{
  "n_layer": 19,
  "d_model": 128,
  "n_head": 4,
  "n_kv_head": 4,
  "head_dim": 32,
  "d_mlp": 512,
  "vocab_size": 1024,
  "activation": "quick_gelu",
  "norm": "layernorm",
  "norm_place": "pre",
  "norm_eps": 1e-05,
  "positions": "learned",
  "qk_norm": false,
  "attn_scale": 0.177,
  "bias": "all",
  "tie_embeddings": true,
  "parallel_block": true,
  "init": "normal",
  "init_std_qkv": 0.0562,
  "init_std_o": 0.0697,
  "init_std_up": 0.0804,
  "init_std_down": 0.0804,
  "optimizer": "soap_variant",
  "lr": 0.00671,
  "weight_decay": 0.0,
  "lr_head": 0.00719,
  "grad_clip": 1.0,
  "warmup_steps": 200,
  "schedule": "wsd",
  "decay_fraction": 1.0,
  "decay_shape": "linear",
  "final_lr_fraction": 0.0,
  "batch_tokens": [32768, 65536, 131072],
  "seq_len": 1024,
  "doc_mask": true,
  "train_tokens": 283700000,
  "steps": 4575,
  "dataset": "wikipedia_en"
}
Each number is 500 + 50 x the weight over its row's rms, rounded and kept within 0 to 999. Layers, rows and columns count from 0. Numbers have three digits each. The size before them is the row's rms in percent of the matrix's.

# layer 4 attention query, 128x128, rms 0.0565, rows 70-95, columns 0-127
109:513482577490457545509398460456520378533532472471509445424413467465406455569441524479565535481490493531457492536549519420461438543415491539446540530540518533547395513565482495576429427592527480468443499460474585463466521515538474557564477596600504435459469426610498540509448535538468460504381492520530484508564522430495550475518508526434582521558495500425464434493493471483515557431569
092:586527453445508411418488512550435491531586496487463396549410452493486523562487417487519480559460455497467528419474462460470430406549528519501436593475535564492508476505554404456481495546457603538439515453496408508471568493500511589399573535540440518539489449509451458488433458452416440499497577585493491563396469514496467459483556466467508520469394484535465550508458573422476477459463
102:538434483603494507552525490505437437424410442497477520524428555474456432482524534546438452536542533518550511527511559547413518474509444488484465395540484468475522461518531575521573446418607422460524590508531499458551492561492484555542513534487569570451433603398497531550477519448518459558424523539543500535563448471472507530584501624409593492543452523503501511589468503506563569438458
093:417493456454511460464393551488542578519534494500409554355507436537547509440457535488506486467524485537370538520558432506531457431460528419565527485508496434478493491536501510441432499466500525482422489588527582393544600432461531584422619471449498507499479469425546452490559497510490466520448535466499488540417451486492488455531573427500466486511514415531431389477530490573489509519552
112:467478528480472482473536507534521584442496467480527616491530545505573522524381607533501569613387473447541458482511422496457568475562426587512460504479539548587483475470542475452416591477557591528596510525440463456438480444497573434529506458541440552547462476460565452498538503548462458442562582467475500435582497451588427502465568472518510452536489484502550476495595514496493521564511
099:476543446476518561497564515535483480406458472437521526558511573553643508455531419444520572438491595508498493511535550466517659433569503562483502480435444522614651534527527548507463493453513436446513472461559516514547557498555534554487529514535489515487530546490569598521481570500456485488489475478567449559506548529439498469465538570392481580553481530524493466448495473564553405488544
106:466494488530529454503432551431440519576453471533404464422421554530508531507503551506535546509483534488490483477433478524573489474482510613458498458465425453507428479508409487549490420514485536545417465506593570538489555423498443377327532447399503448557554534426445515478514521489494460491451457536452535528456511423534538503446456429505401447561455522463443492503463552457468406452513
106:507471494500536558579591425535511562442559519540549536469521436525537529428489516570539472531497575533473583475569551499454500375483481427491534488620491535468444562414490545511449437559453498509514491446427531603480515491544550510570536529465523516458470561492394539582446545508530498604489455546549534431430468464477503512568457512462475567533466529494341484551486595437515479435462
084:445435445469524519546487433494488484570542575504470515442466610489490515418429480504558439457472540483463535530503490581555476542444411470445452503496514537497524472444520468466498509465646543395503520481371468516517575527571464466480537522479561439523450501551438554457407575479373565512585554461562481438534529480495479474478568405483412485559495524491568533525564477426555577458513
111:502526490493495529423478445456520548592530480509486520535548496423476533478459577519397536550356472429568493366500443503420400551531470386524488550475517538493469507499521417537525514521528484544506507475480462470501553460362573501406433474486580438561458449508500487514466402467494457521553563489500559440538480541535453494425481562475544475560463446533467524383504563560454475511576
102:492492440459501437484369479467443469611528520549435455389511503478530505511489495471485497495564513490424401489494472427447528468579535563529451490439472457472387522415347536550453401520601539521347516439525520504516531441470539512400443486449452490447478423463543507417467466551537503510447539579438537503445516546531508542439468512445503534509518531519517469505570488488521532548476
097:432470409523517476554506409473470513582524481500479539499534497425564402547576573555430534542459417616521447456464431472444473462477520450438516550526502543543514492568545537443479577524506502463545507589431519456569410458546477627424497454466510593507443475474497563442402511490528559533473573484456489459437479582611549556523510504439549497577467525512494449498479488477510601488522
106:487411581432567507454436435383511515457541498399445431441483439581450444501452515504468461530496555459438510450531512404523540465522453413409463597493526583514519475520468526583541486426393499417534481430496482515512447520599455409605597498459515477534453411486533524491510566447607428516574537521475453475456474505521487521496532532509589553496473506522520481488520465493483487451452
104:516547521532417491497571491447537548435563528506504527490471556506414424484567507468488542560596496499577470487491480400470567536464505519464529410510477472541597472487476581421509487504463453412531478463649477439506478473506515481550494510625526488368452545465551575461476550522422433547528438524496502509467505438455489598559523489531567541503413512445482527517488493600563445615511
103:491585462524491545494524494440584507531415484481510506551495493551520378496528496536362505514573476494492471507656516501480581506511465552481556491475513554628526456489559589513497497468512593508523424532537553519523478478466531483586598495516447513500460461532532524532486512520436539493473488545447457559542462474502451509620409515519613461499538502411622478522415536566517430584536
103:556463587489437466492557491423495485562525425533514458561542576523413430474447457504529544482574550493484475525575549519481511421424436572515465453578487666500427520589492554515456550367415502510551488416508464499585513630484509494490521484477496541434516544577552518520584445460518453478531522524451427509535462454502560528552448529448527536560490481503494526558544410549490464479546
092:538468470490526481570454564566448537448529525542511553490514522474453458501471488504427544490442498436422505455514488476494383523415523499503554490610506513471448495610458558498515481489384530435464487474457563573448409513486490515477446519568438584563571535470555563530506469413434449530611500476486401459594569458482474425489546404500511487482412528430476542400475491478552571515420
102:573466611562550486493579519540559485506463538421526538632501472570486471570494462567397539557490511474542524528526450519439515488496478392574436499491449473572572474491490468492466523513559471425547500442573477402565425455493542530556465473491497496482460535450526503449525498604529547443500546500509499501469632593552400531519520534523530527444538449454439458378510458538434479514586
100:531493530558523477487441532481474476493567512444493514496491473464572460542471497493450538637470452449465453502453623512470458434464494501446440417472492512491399505446448448572488573516529473385557495508559528424513525495559477443555508499493546503478492536500515505550569665546457382433529509449481434534536572555520545490483451510473529411570485534497572526573554487396599575433480
091:477452501450490440556482556430510488458491501500466474412592521417490450490524502540527550517453603541496425504394422396481531562420515464542497560594564526488548492540461490577406597517462511509440549555451546479475412540590564412462489537530527546457477547524426557545475503361483496511483412501497502516498437561548478475533598383490472472529546471501486468457462491420452492473465
096:467469526490440517528477476502508472494521544506494481436547469488419438519433570510436472501599486496569531477465522541494394478542498510479528531609570564518509564509380552515543521503455491465557504531524472589491472583455528467527571532553542515466425560509514634559515506505462488464574551500479512516482476517590473394454543402461526489545441457466484615530493453301458521432462
100:469618519510467517470528501484506551521489496497555475552530580457554541516401495527512484466398405457513493416396489479602493517583470492574374428520524527585491452482453407486431486479559524497456519523497471495502644500612522478499421491454497489600493485548563460407565469496560538488446499483606489498503525452479480575587503487517416485462519421422565495517525522505533529561512
088:579460447478486455579499559507414440602479535427536468483422523530398568512427541423427478531500498429477423544555527442560472570502510484517595518455560592470567442427515525500555570499491470595547462469496472437578460414464557489476613489505481534424490538533566497427446475473523521464512557415471490459473491527478563401590522577509491532530550477438514521451412498478482465533470
108:467491499463440413530516470455500532576554507507413439483457440474489570497555454596529539521485502423339559539446441591566446551488537457475463511514465437463445509517515524629492466563557567497432570489394527494463543516388470511341424520513449499487461536549485502454481474457496536503540509493487578461470534503537476505464437481499535503547414442586493479531445546415540502444477
094:491388549473528476502540472480525487461493537516469418439515450498477531504456528561593594448471484446525494588457558612445507439434472470524434501568501469449494456479480554453527528457539554410424442544453461462476495537414434497555582490549502504498452502504465606507433462506529401511560510474453429499485467562472587500433518526638581462476470501606477454480442369524537517457451
090:396504558530440594435507495529497472466385415515469494506520448550416548506530391417537484485501552517413461536494531537444516446546531475485612458504475385479455580474510513459538488521571383481484610430586479550442426507509495464527487514508440482485442595526518528593516526509524560585502490375550493508508501509414489551505494547513520447505533576451515554482524462551541543516419
# layer 4 attention key, 128x128, rms 0.0562, rows 70-95, columns 0-127
107:509570626417538471528432550493508554514579516570450491527514524572548569510554526579497542557470443476501508395450502534552443424456566528559451560539418482438467599465512522503488483525522596560468450556450487535438546509385488511449475489540493564447515442528465464463522406490526521462490575407396515422467497615557491461434501430551503507511564456508477530475552499496488388502476
098:472579521552426568547465521543409514488442513465545541496541472502506557596522600506463505441536431497503434538490493469490515498518407602520508453496502442589463488517455459495610515537458477481567443436482542473540427460407465507522427485411563590593493500421560496419528504570504578424512542464488558449514500505558519465519546433550508504532624560501590557437506538601498515571505
094:529478462517500495504485526458544454562542490563460427388436452519492538453539448537551584481537543519447506484557500581477478482550506476568563523547457529485485450507452560576504490535505492495399488589510470531456540432599576495399518573447533345421519437528457522518525504577556565440517429539507582502436444451466638503493530501568453450497425566535422491526471478467450538427481
090:529494544487551483536560429521496440492506551595482418499536573393500537500585455457484519508429532498518513512464502543536606436470517628558474539413505508576500479444507488500439506592542448480481581434457502539519449469529460545454487474478442465466556468533522538370447566455513518530513498591483479472545632588436455548430423594506395472486479507543490488511413542466425505483551
108:542545518527487558539440532528548494540559536412535488479494541520536401399495487482495432440530488544542454486404479501496555484461457453499507497491511450536534481453519525470493570370464407481599446536547451484467422504558470445500473510515614379404491529436520594495494494463548521444525430518473439402559450478558466460525488511444512549474475492451440491455553339452508403544446
095:479577490509471466483654571512463523433444484542452435431491462529487476426541630547444436484553467540469552577577466521523491508405538486524488456470498476579494450504459559540498443418454484404488529508551442475586432575496432426537527541554496494433438507449421543486501583584511469639434457559480494531479517475483486573511508419502530508560422507486437523574524466530514508465465
102:477583433484477473474471505500421551500542459479480447578509559483557495466569466503505479402371467483458517461501516541558538493458492468556459561420544528519501477501544375507442467537589554466509609482429384468600581538457485453539523487402444454645477504534433487503489468547492535490465570476583488407575559536476512533497504479540486569414560485513530479526497561485522583520557
100:465429445496561491534483510469464500548461479582541495448493497449494559563475481466497523479456458549430462527375495529529501606436598438562625506494536449405459496492469435531433480543598518494523566532481496524478559538548442496417440563466385506469545413483492491499474526595541495557584464438549541546541565530516505428424500523439375471499452455454446490418492518467504468403501
090:515529398458426539537471471502609561363412453565555446466521429513537519568608520532553524415520459574466466514482519465529578536545505583461513476517464448522518563489403468523518618459446497479517434518449418540459459471514508434481396493485513574487529497455485426507584468454603466546432498551531466500435450553556374504550523498451502546480538494497449514471495539476580506518510
117:498495502479465510416499518510577564457403476498575601526527478552494536519550497488485475528567415434499403458518508482434603535584412495487464393436490493571557469437544549454526453521423524506600516443508499466509477447469483566493450517457413480444406447440505469418552539517523558408527468474502507421443456488550451492571484549476527599419530538543503479390481436578485535564505
092:404559532475456477499541546538484552478462402433483466539468595429461565427593490539497505518394484391493552446512420490443521460405487502534560480422493516555522451533531462453442490535431476565496589547524488522461580489384470518496536478419513534531516512404490474545532534428604488502473558452502461426502534545511489475519429520520499479447462515521536538562432587585514425454612
101:565389554468536558430506431506634482474599497482566555421489491424432528448466450575492523500444534512503448498442499541506574358476440518486592577527505504498473513557535469567469522516509581575472424478560511476518448515440494444510551540497416459452618411516545499452487501467508448478622527533497544482499468513533534517561409581534460564492506446521473523473470504417478549471445
099:527504508462534468533573429530457544527511447601480551457571517525466477485502547458457514550514408483448516520396499476530450545502434544456567560594511411465445443495508485571439495570518599594448505536564579448479522488525506457471514447320472534523530579551536554464455521547540428524499540495436616532480465560603454453469573445448517513473471489540524500546479466439507512418441
107:449440576506514477484435581538472467507479476473370407521421525523548425443497475502511493486572489533442533561492532537515525492424556476500490541564477437507492500612485644539559458515479525496441485528439578587537473563492439496425583593554490544460518514536471501571542523478475431513450463566410550531521498464501537473498418588424541426579433545527424460539537459495507595436465
101:562422605492557481455471473435481424515510493488497507501404445476444408478606473536506520493545510532537540514551591559561463486490539504571480574555390495543470442588451549507511396569499459466537525555532565493444520521502457478538523458481609595458491504484452642592476425563612426462569438546466537521520439484517512547518491483521584476523482545512526514563475455534537537468451
094:555463457482507477609468603421533427547487534537441441486495518515476515469410516587491434478515478518456441514451444557542430466517551505485483552433510541455527488502479496522539477587527622567416530545530583403521438565446442527442491410513578512411451430527498515535446479433541611513496483559513546514494506446529525481481535471491463493509533469510460433542543515438418641559395
093:497498473404468473459425464610484454538535508468451487493529491503585576451490470563558502581541432501538473479499425522460499446593409420447549572466490411517562619481431455476593565524456475479576505396505467450523486470597491509542501505543501578424461463546489500534408532520468532512526464441518556462412470576559551526437545548490550587600517502530475524403537520493446521502470
102:476486521519515554477502460489543524503570553549471509495459495458467428397425523544369562577518433555537517502495500528581442471518532491440501489535565481442483504492611596500445463530429479504430461510611539427504485443593447600462567517488482442442563509435524460491497413534478490437484383470506518618555475437439582506542455596439577497439451458524457471541499475524466451469515
098:452531581465484542495415491487549481504621476478495467511586486583480426512487535584535503566451523568490462499465467550587471518515483504474521555564498481489500528429533472555586446530484472514470523525450460539473529461528515511538467524474529446535501549452431455540456419526515546515383468602561526414440408484604368449512545465526398573510486492458417473539616554448486401434488
093:490526477458510445532533444640550533592533621439508580353470525468532602497442441448558473486509521437506497477470407555446490531512526502482502554526527459433470505593514508528428526433475524516495432447459483602458501416466466510511543468540467519470524413518512515517490446471480494622592590448537528447528580521483454498495507437434452506454476540534522548516564468392572515512436
091:594443573456535526512460518464556579567574556453553492407419483453449483556506516470589500539398520527476518532451519364481489568525468553457543570591508435446448558510465434531499465583462496607451457512444496538394460523586412487561455519519469514513596503546470509468473499422548563520507532478464571460461511499521525393467522523510499567505573501553536439529539544469536537516410
094:630465519511417484565515531500506477472423396518519473588458518574505403480496496481442598486437619549535464492450496490531490541453447522434647466466469503612534514454564536473568589462499522526531474503550447517488475507453509465415578502494507411401477528459494502520504454526446528510496533483524450496626570482479468544508543524521420496496534521489580423570563500521568426543560
095:468381486552465593470504412475550455390364509480553479568644502513463510566546504481510446507508484521510549472556461520454484411571500556476475517529485530483524613546449527489580466456392488536557499425504499458459556523565502454511464432426521502456463530423480484507535554455480550522541549498418455491544501501545526404465505498438571566425527531542485532574563503576413570492496
111:511585421498534506396457522527457560543402508519541602457500519442545528503512503544587551512348428511453482414506527463472503427502512460547545527476471485559495450473536417433492504529519539576465528491456479499474465495466564505408465406476459483617529391461472454521494402547476545521538566552440538468456487530434459494496478570499463441531587525509527507382497609540449439524533
095:507521574516494551525472484461497521561559546600538573439485390494531522444540427506538427455508490507519554567508499490515527502442525427470527472508500471513407539519466438446533503556473519450495525497450541472478400517496566407410488474508473529575492523533537418494533481458477554492511458591457503525509389477585473487457492361427535551547533438497398439408511539476357476461628
097:402455471543521409537589504507483476492560524537479517457454557479544526459643419485537487582554482533471545508506527526381434542535491416529535413458511598489623549464542504432485406450480466450392444475548472617565549499561516468554403505519560557543551515414476470473506504481429483514439474510446480546422545493499469522514587496510511449509497559489491544535394499503503495460505
# layer 4 attention value, 128x128, rms 0.0556, rows 64-92, columns 0-127
123:518539525549555496496532431562508497495567535491536508491488550532475463418461560496512522509569634423542463475532431565499456505530609455501400512511492527471452495503495478559478441597560542512578445601465465578475430418660492470562463497485469536509518412547488518608565425495501523584512544525574438444563488503507563462438496539429483557565542455499520482453502417492472494550579
123:411529504474408547608486512536449454531436551569549402509526523511454406406399493486532492534575515517473507576444467560461455507426490523508395429510473515582512547558467431543488616410517463548456468543492464545438463606471547470498541525467533469553452596516437444466478429581597503541505539444445537454472504481589511486537491544498482543518536560537456479508560549435506509567510
121:497574506467420498476539566519515547507411430494563463560406476446524488511424501506548542506558531479495522545479479592526519559553496523539435480492506385507444489501499530552516614516533484504483453508519610409557510484375546524547399502510534508490449561496438508553600516528522554432487479455468468538501479488430526513432585541518422569485493515670529494581559532436455420537444
140:514530523503477563470507458479514433442492408504464520516474422407524452514503558530500458477510545426542505489500415519450497525462631587527485505500478531470508533471501484505490487472566536524460465603445552471465517403492547439529536456470443468518474550419514582545433389464553573437562509509484453588429436616552503535551404536496329443596551552524458528555542447525508509516488
134:529473501584569476418551472501515495507429530603552478497487515518455447540446390553526502388460437492409533498485445517519568529426470515458547520547448522468466571427517490459457504491488443483515549500508537484421441407491483484478511522445563584446527563465428498447591487405421447620463454542566497436529516603520545450557588527564471499463530552443450504422482579521545505500414
135:461515501476479456538541532514504549548451504473464531493522505500477475498409397462465503552540490575572577459559459576457471553488451500445455502413519379579447514496581558567537503534523490424535435448492461516507462579419540414463495509430551577511455598518412511467545466517596538487480498508475477544506438442525529491454547561575446579528502509495591586576510655539459487458426
131:551473437482553477453509515474471588519420447550506518416456465538511470467547475445471535531488521414559558469524587492586555607532468506539613565557520465480437478474522501516485530547434540391554482399456543468531552446434506509433411481509544573435435595498495538527539506513441536558452532526588443530481470464333483524490437457537431491427496435448517490454499493476409491473473
127:444541590497517516479527475515511555477508505502409548509561474321576540559498486414397437451451497469470570427439538471478502512448508447493501473419524488444496514532531498450573417488496509508595453525475509487438532480517596501534517564479458543476488515506514615472408491542627573405577450559479426569440426571531447525561477487501513518546504454497457435482550488462488551436448
121:460540508501520432395518508451542497529426591514417506491546523651417494526521459516508568538532419600514466447471573408502521437501468505440494499533470589511485586516634508473591548514439474441471506437573458486527482451445434440485494545465531441591538435545474456489497508451489504550529439458456573491561537437514443494550577513490586430532523519450471387504511531439504505542543
121:515490453460543523524554516590593467494537451463496508463479517554423513528520459550473571535576438521554464527475390542594462532546519567445419500531568473527495406471501470499518647541613523441507570566532457406484493416508554459494481518546455458551393438517475460520581580396516516472458496519557548544501481506480571433422507499525481466501487536601528449483457443522574452430522
117:455540479501518455521453470542496566518500407445448568539615516440533582543500474405434447488489575469528534441486568506422466494512551445485446565512457464520445456574595564489558462516550578433524467544513577552483468436446466390580493502479382485495438569493493528507449457469572510450607544548578495545498485494537578545473452527498509386513511505443568453557491482538534543403476
133:554501483404523479407446456548519559549488561463432453535434521549526535561488464552445513410518444610515433484464509516525505501471433575482486561492493527532547548541566529415541481448530487473483445559402479421414452501512534584580492442488479527493515540543553486474506586420564541544552416526527591519530528446477584449454595503502533588540555423450580407431518459428494503466528
117:500508502565522499496509501532482583476582497432478495469600483545526529485533497480489585562498469444485533549436632544502505569506489520507418519438551462496519478508532470516519512441506560431598519504457483410457503528525524470461452523488461470511428412595508580529478644621498563522554455469535399566449472402478416443464381471515524515440498472513478387525597527431477518504462
125:469558477553569532570502456518421500526492502531588441552577485442564547497606463422502549466508503541395502478536444486574501456478382405462517430557480539524448491534547506449509431448489434470491516514519430491455383454503447540489465513531506545535519489568520483529598526535449394523549497527538399513555425537491439498468571507514537517473443493568452492533574577464429494454354
128:502470501501501525533507470508385440413554494501523525539535377439507605516498581353479586614584572496565445507494504555473481441529461543514487510529558469511520448552498455478591563528499441454458449553564495527460470505456521507553437486577402443484614567558465525536522515457555492553498545400548436489480481512536469561453454470451472485540462472450494529528436512404473493419442
125:514555453498481495516538481395547532511497477445475518437482522433538489545557513518449519513457532519480534475548436444512412439568531563549532546537380544546572469572498473409423425482482473478510539484475502580550487395437545501425562346568476435493503488435568554452444535542487494435496450614453560594547451397499521456508469442493460483522453561606483489458523481536554505491550
111:510423520541536509508522501483526441493489570495496536426500551535500469524526461528583583504452490552534580367509484507442451527507534477426479488540566481543530465408525611514530403565470476505512603554456430492511464537448417546497469572508531559458594474541408476412576524441461553554456493543462551482552443546376526569563539466490508519450449496481576475434413498484466431522607
129:438536402587459559547505485466496541474467509532495495494483528559502555430525509449510440463497574525540558533464414513536408579459453555546533507530451498549555440447518508497508532434557428471516565500465437478430444582411496580480583429499490476470483466555572510529546525451610374459467490517535555431481576420546612458443429462579461592563484468448483510440495467456553564488498
116:495593452559594484476450491501505464445460491464468548495523429492509496635534493612537418471477491490491437480447478446434469506599521536544518506480545517525455575479538531417401448523543409455504504532599489576476528430563551541524562438506515397414586554543520505440539507455509437504472495563448476555477501519469609439457492438594499526599512497507469516423403480504561471458529
134:434519593566531487426565488486500516489518511461466549461521451458467435486546564474520483454502511538454455432465510533481474452508532626507533458528532539489528485496467513543501541440552522451497524505519577516472469504495563461526467626526453561452558436491491535434622505471518559458553492378476456506484485489354449448466393500425504607569444431560370487410585564471482487549514
122:562546404451497589560480486480486597542498472547556488454374542464514561448483542453510541554528547492534427495589531487487540399569468588523535605493431549442540471502468515522520445476439539578459482469426493498538490460541478519520517384515543461443489549440574554504454481553516450459435495583521538464510491432518582471519438398425451501520489464531632522407507490557490576501523
129:460497398522464463426552520464457534428530509522498557480496455532579556598494508512500438503499542469559513595528474555467481619509581505491540551452514448487466462487428467415439609575530468451555524462463606614533540454507472527488465369500515476434525458489449491553502528498565448565463456474536435530472479390509541419519393505477532419467518484492461530601427520510558482541442
114:484460503550481460473561542463454440500496531522496518454451434617415491495455506458548484539585508619622445446406504540484420439539531594469429529535516503582603476471471476479532583519534518435455562539474452467544529523459579491498470531604485459523520434543458561440556470414523479600425473462489552438476494515422461482498520509485490508500442493567489414381525479497435457509582
120:408456482524447502505447515471432480563590519547556482501496528530604433442546573482583576553461518479467595477483558359505505548537629578493542496509488392498564517403512499549494392429480512445570504496534458485491522576549437429494561493391513564483501440570453509498511481548488489549522474482487473467472502534502423457617399521491501521462456486470462552477528538473514566556541
117:484459486504562474370511543509486512483477479408447474540526527503479435561460489533489531475480508448471524467440521474463495566503527603606465493546497456520432580425597489466517503486478526420500449503548526515448492492582490417531515497386400466518499491520572408583553430464524565518472428532484499515491568507456535489412484481540439642543563485434411571487483385476537510411575
126:474592433500448516427581442461473455521415578482455508434476433459439465558435467460504418482469520468520490502426560558477500497424544511529514466430426595441615586479461482455501524506584519516541625524468575558437552554488554525465446494475556509418531542517439524502493569534558489452499484553551520526510392402526472510509455568411494592486519454471450423451575496540452507488528
110:560483460491504519462482474539481494434459524448480533431508489474463465549470476604526519461459429484482478517482535504486526523522551417478466535440470599494444535545595545442513384577531492418512493479432474521521467320443423503440451462475456491493481461539536530542480561569343548565480436575385464604495486513463436552528523488532470467471559575532500420559570470483510503538443
114:555483555509459452458553556478572564507509453428460421493502536528478457431456447610499526517532476482497572438488502516542543502491430446502483496468552480480462538494532459596561555467425598497531502408501524452592582548421495469474487556476504527444481468490551482483441418540481626326494466516418527574499486488469431483396525588535424593469509512558493581510525486543479462459553
132:594467495469553467467506508493547472541596457448437551509438433432524474521498568540439544594536387519476536501517513457557494475583417525518499542417538419468504491513452516451505437548432532426491481470478446391566586494515580508501515504532571484444545408478606488488480615478415518480515567518412532528518508468569453460491535505507498462348476505532557550498455520574548459430539
# layer 4 attention output (transposed), 128x128, rms 0.0691, rows 64-91, columns 0-127
122:451518501534499552444519516496489517534473463527511439502513432577445607485537465500498476499462446555437550530518680493567500484496431517494537491392455489591584533485427487422519380530474524516498603397562482492558560526415452522486512481497584531535525612499518569434429481415491516422497517472460577603495571482476477515556429506567523509526490577542500516541548519440503502509441
120:491499572490584459445486544550530482428530571543467549503500386461556519577566516505463508465505544471542526455608522464580562459508559514582543561478448497460492413421584518491539437565529469425514528465486578516558494415533471536491529517637461531462511510523560540476484558494441460423484450642485478539509528531404509479479526461505517505478486471446528540523434582578495406450620
120:534437509527597564484492470450565479441555487565449503431518448582449468512612540482460462585443539555469455457444536425462516527384527468507615530511438495489511458557613501487433453528454493534579497487486460489437551468530489440583625524442370455520537426473555518489396520447529460555513571559519534465482447517495519432533464529473562518542451481443555512491453523564530553499544
131:607419431431517465490524514517470536524507541587521493489533508593515534540509500460541526529445455510456515449566559526516477526550411389469607533455529454517534539523487514503570513501453446490579547381468418543580460497494443515471517579515498544481472451536548465440486531511435419547511442466543561421521458395437484426410598513472638550454496495423485411497433492490434503505477
133:458478529451428491568479574449473541512564448407494564505477504497524476512510633463558509636545496414542470496560519477505469490567453504506447548443562500569519449565493500548546458487558583540523461554444494558516520480440515542504478437544490373489443471435531500471484556593566474366458512442448511492521464457550450591402440505481579468492473492560565506518487406419464450463450
129:472490486501533495536407565483582381427554479477538515486503510454502544493551588501528495512477574458421505529480521429537581446363528530627540583535521566476528502469504430456403449472475452538520568539484605522540544450531457533506538500533426448440582493496561479548477558461455499504466466442514513475495467588477492489457546424475523455539477449511449413536515368485537446568608
128:445527524490499505504538526477548399520607473458516499496490593504528514445543539545506481509504468556459405514430504509307478396438476508457485523515463529517540557540512490428496512452499528590438475573554474516514450520534489514512508545447463505515570388520535446476461524451529490484458598549435551449530433470645518537500518586466597473598435528599504540484504486488534577559442
122:621476422525527468495428480518492446524465489542591447535486431598478475497514484522628518495534548516530452513462455517552479528533495553499541485505495514580476482462421498581412571464471415483392522469522463493585459485477449493441543507481615458504484377534537399451566504445482443520430499422546488476510433454506502423462593472481447454490466523446594449542473474573497525581591
116:466467488581517503591519469499439519518495447473596498515552459397557481478485542508541451433624491441485494552605439543490526475571509515515513439464528436377435429514378476489432502476601572592525512562483516531455490551503539558476556443446523611499495537438505530540501448506513486470524544539561429524490544482497623488468411496459434523418477507555594531498500473506513458401508
120:536461506449431514550480463427360461546433493557468455539506563489460467484517481470491478572522531467399471479572578471398499539506482457491629489451434583519492552540482466541558368545511484571497546433457486577474588529465519526609533443476414504406522536444456483520470471497478470609597473477464474477503523525450475535579494562536487546537529484425469548563490572521465462571499
115:539498471497472512592473556443486459516447538557529365524440542535519502523555552596627518498549495512487507479550458511566512471410500599522558462546539518505581573505461447490424529452481489457512517460496446504602522470566487500418534527485544553436583471417508376495472500481471602565404535479488429493519496461523492390525619512460502566468473434566499457451575493490439493548528
125:476497546596439533574530639493481452480454481552570511545521513425444537446615490504556455557505567472478587476527511459513473596451492472574595435508508469545469465403519490595455481523490488554415515536583508477516526542468547470433476545525507472522462441447447480608524426633499481480492512460535453504529473483491401493503484529424470388505525592551522494515438532557564502514423
110:486527510471514490474479439467545402528447479589548480483435509409426461516491471519486452433531554541527489430503442544440475439514494515506579432570505593606491457528498543495486472559390464573412523485566485495577467557432539567480550515505584593520490489498491437509456421327477511463397534545444530472541480512549597521537589482549482487532542511505496560481507531552483569513597
121:519415573493490499461561535522566493524478477440493563548493502570417459458414527485531403535481505519582548507473524470419423543523577567533446471509518496540569487546457452495444506553465515591491547523484588459475562497418569474511520452479526470408531425480533545432443501531537665441361502543441608548512477513508559504496401509544471446493514394495542493536466472509493528538584
122:556487525488535529433482514494562483518420504552464509528507658514577438463456480592491450449433451474492492494489448465531481569448464470553489433439450512524532434542496457528366474448482618525566618475521474455567507452550506519405503514453540582489491418529484524536494443492422511510447411643461600527493516501482517576582504549495502469507464490503485492489565527466581532583565
114:500425593474539562498511489567486450479546568492556498529450493557484505515457465426586448547581448541474437480570603534431529556535549464408562438505560490418431620472506406483525513555467455530491470474487464501451482533582468467606446572493546512480454507551458440537459507556491609570454511380552427484496495482481532478463530472488457538456594490384526538487512522452484564488428
112:468523414524466491521544473453493488577494386414594492505529498484501518459458484497473456492500447474412465553523517464532624457589444536583445570468490554412507548494443385543526486466515536532505486530555483484412534487527533523545469381466492461541466502465502580586520532495563517431511482437542412525446520504585451516486457523526538508597453503574472529615535479468598575578411
126:523440655473461466535461529482509445518610578467459502490499530477458471534548461530488522558509403457430469485553535509444500522512510417508491487489581572418479551446584504541382518552463514505487477518557567409505493423497502465499440505513535552471388481504507469453504415560456606487515421448399469535479513553502394484567475569493494398437621490502488470520495508554459478568541
107:463384554466425542590537460534453501500457507480475454527537532550517496467510488422479556534511545435516496422519551532572452443496433494475545447574543532416542504414508445574480544494490596598574432502391495536522565486522396455556411572537554515519413515515547494499501485542487565537538548401516557394548548539513462490529514528414448468454488512522529483635536522474513568495432
135:495535367437555500502395436463493490508467520507487481595433485574514509514498453448495474616499522444542441493483504545546459569559512440505475437478438508499448501512469487454499505546360461531534484492489491543448597480501449477491486450412616491564433487520550461545465522468467430483477515574535565515486373529588497575602552450577519478442479521451624518574450478513564527488463
127:472462615582530562447528545543578481472528554523486504507571430519521465525524456492547488484565424612436517520426582554498487552418509400455484441498481431556475595483557482465546454538507430442557537525594559513546494491584506497486440522512461483574522428567417389518514544561495528503450531461510463558510549488561471529455578603608507483500571503535428493441522570451513474501440
125:573533551479464515510420450533483471547509543469436443481513603466534444495503497528473556550487476507456440416481499488527451341386443515434510487514492532492474529536564512505482506483460562539464453464499393398555477528499398471578549625512478495556512528492546491468485447494456557529525556481505470515513557569492477613513528404492515596480464544500512551417588376445467582429516
108:554536440465512553502422467452498454469436464454528534522565523462573474478495439525446484588435430499417413447562504466486550529530512448547568486482382491373370463506493527527461443508498497545535505527502556519466499470535485531461524437450566582448442563522553479551417498547452486431543463599441401521462536480532507568540462489552532576517555548518551573556434580485609459515456
124:552512491473528484501575451453589566603495530463559534492512440511447557500438486513508439426484447535557504565499501616498509440483486385462389548464543622446444420551579524447604592465427505519455481469499536446544426514498458567476497473544487491578442520496561483520490454391505530388446534494511451579585523479512543519490556479561549517494521460544459463551421461532428508478495
117:434534516503424531557508499388485515483542474631504470477422510495477541431565527447530502433490538492546533518597506564499455504468454417448504458419541581537513458469457425481448473437489512510585487480418522472495486537411489569452481516555501555508456475494517569469430455462391427534545543437490624458515421469492453445604483523405500417502494540504514436565423494524452538511385
129:529552572502519526510379550589493508469538488454481481548511502496507484465590490506533596592559506498543484479563417496497526442617466512474552565526514413552432453429469545543513492589443460491396491521587476487504446421542476598497581535466563496579522494459582522532531474506427501416512492365507522503518477525456509510485580458525543427497461564504613546468452506439568558428485
108:450470517504575493545531522469522519491524460428589464459539542482446553491438579438458441431495545568534533412530545396448486419571451596507543476549532447522520499434383440524513452546475481606482525474515482516496501608477554485548510575532592560461456462504464520500482494469504457464522617430564522392532502445516567473407436505421527593521439491503476538434494454469480555410491
111:434524421510523505547435451456516492425573479531588622394480403519496551520557528434463546442463573542463483591464454498423514557481544548524562520467542537505494550586444552438459464483517418486487494524494555503459488514558532507583558512467442473529559566503503521462520493409480389635514501454576538458475413519480481404524542443495543433597575527418519459503515492464478510545475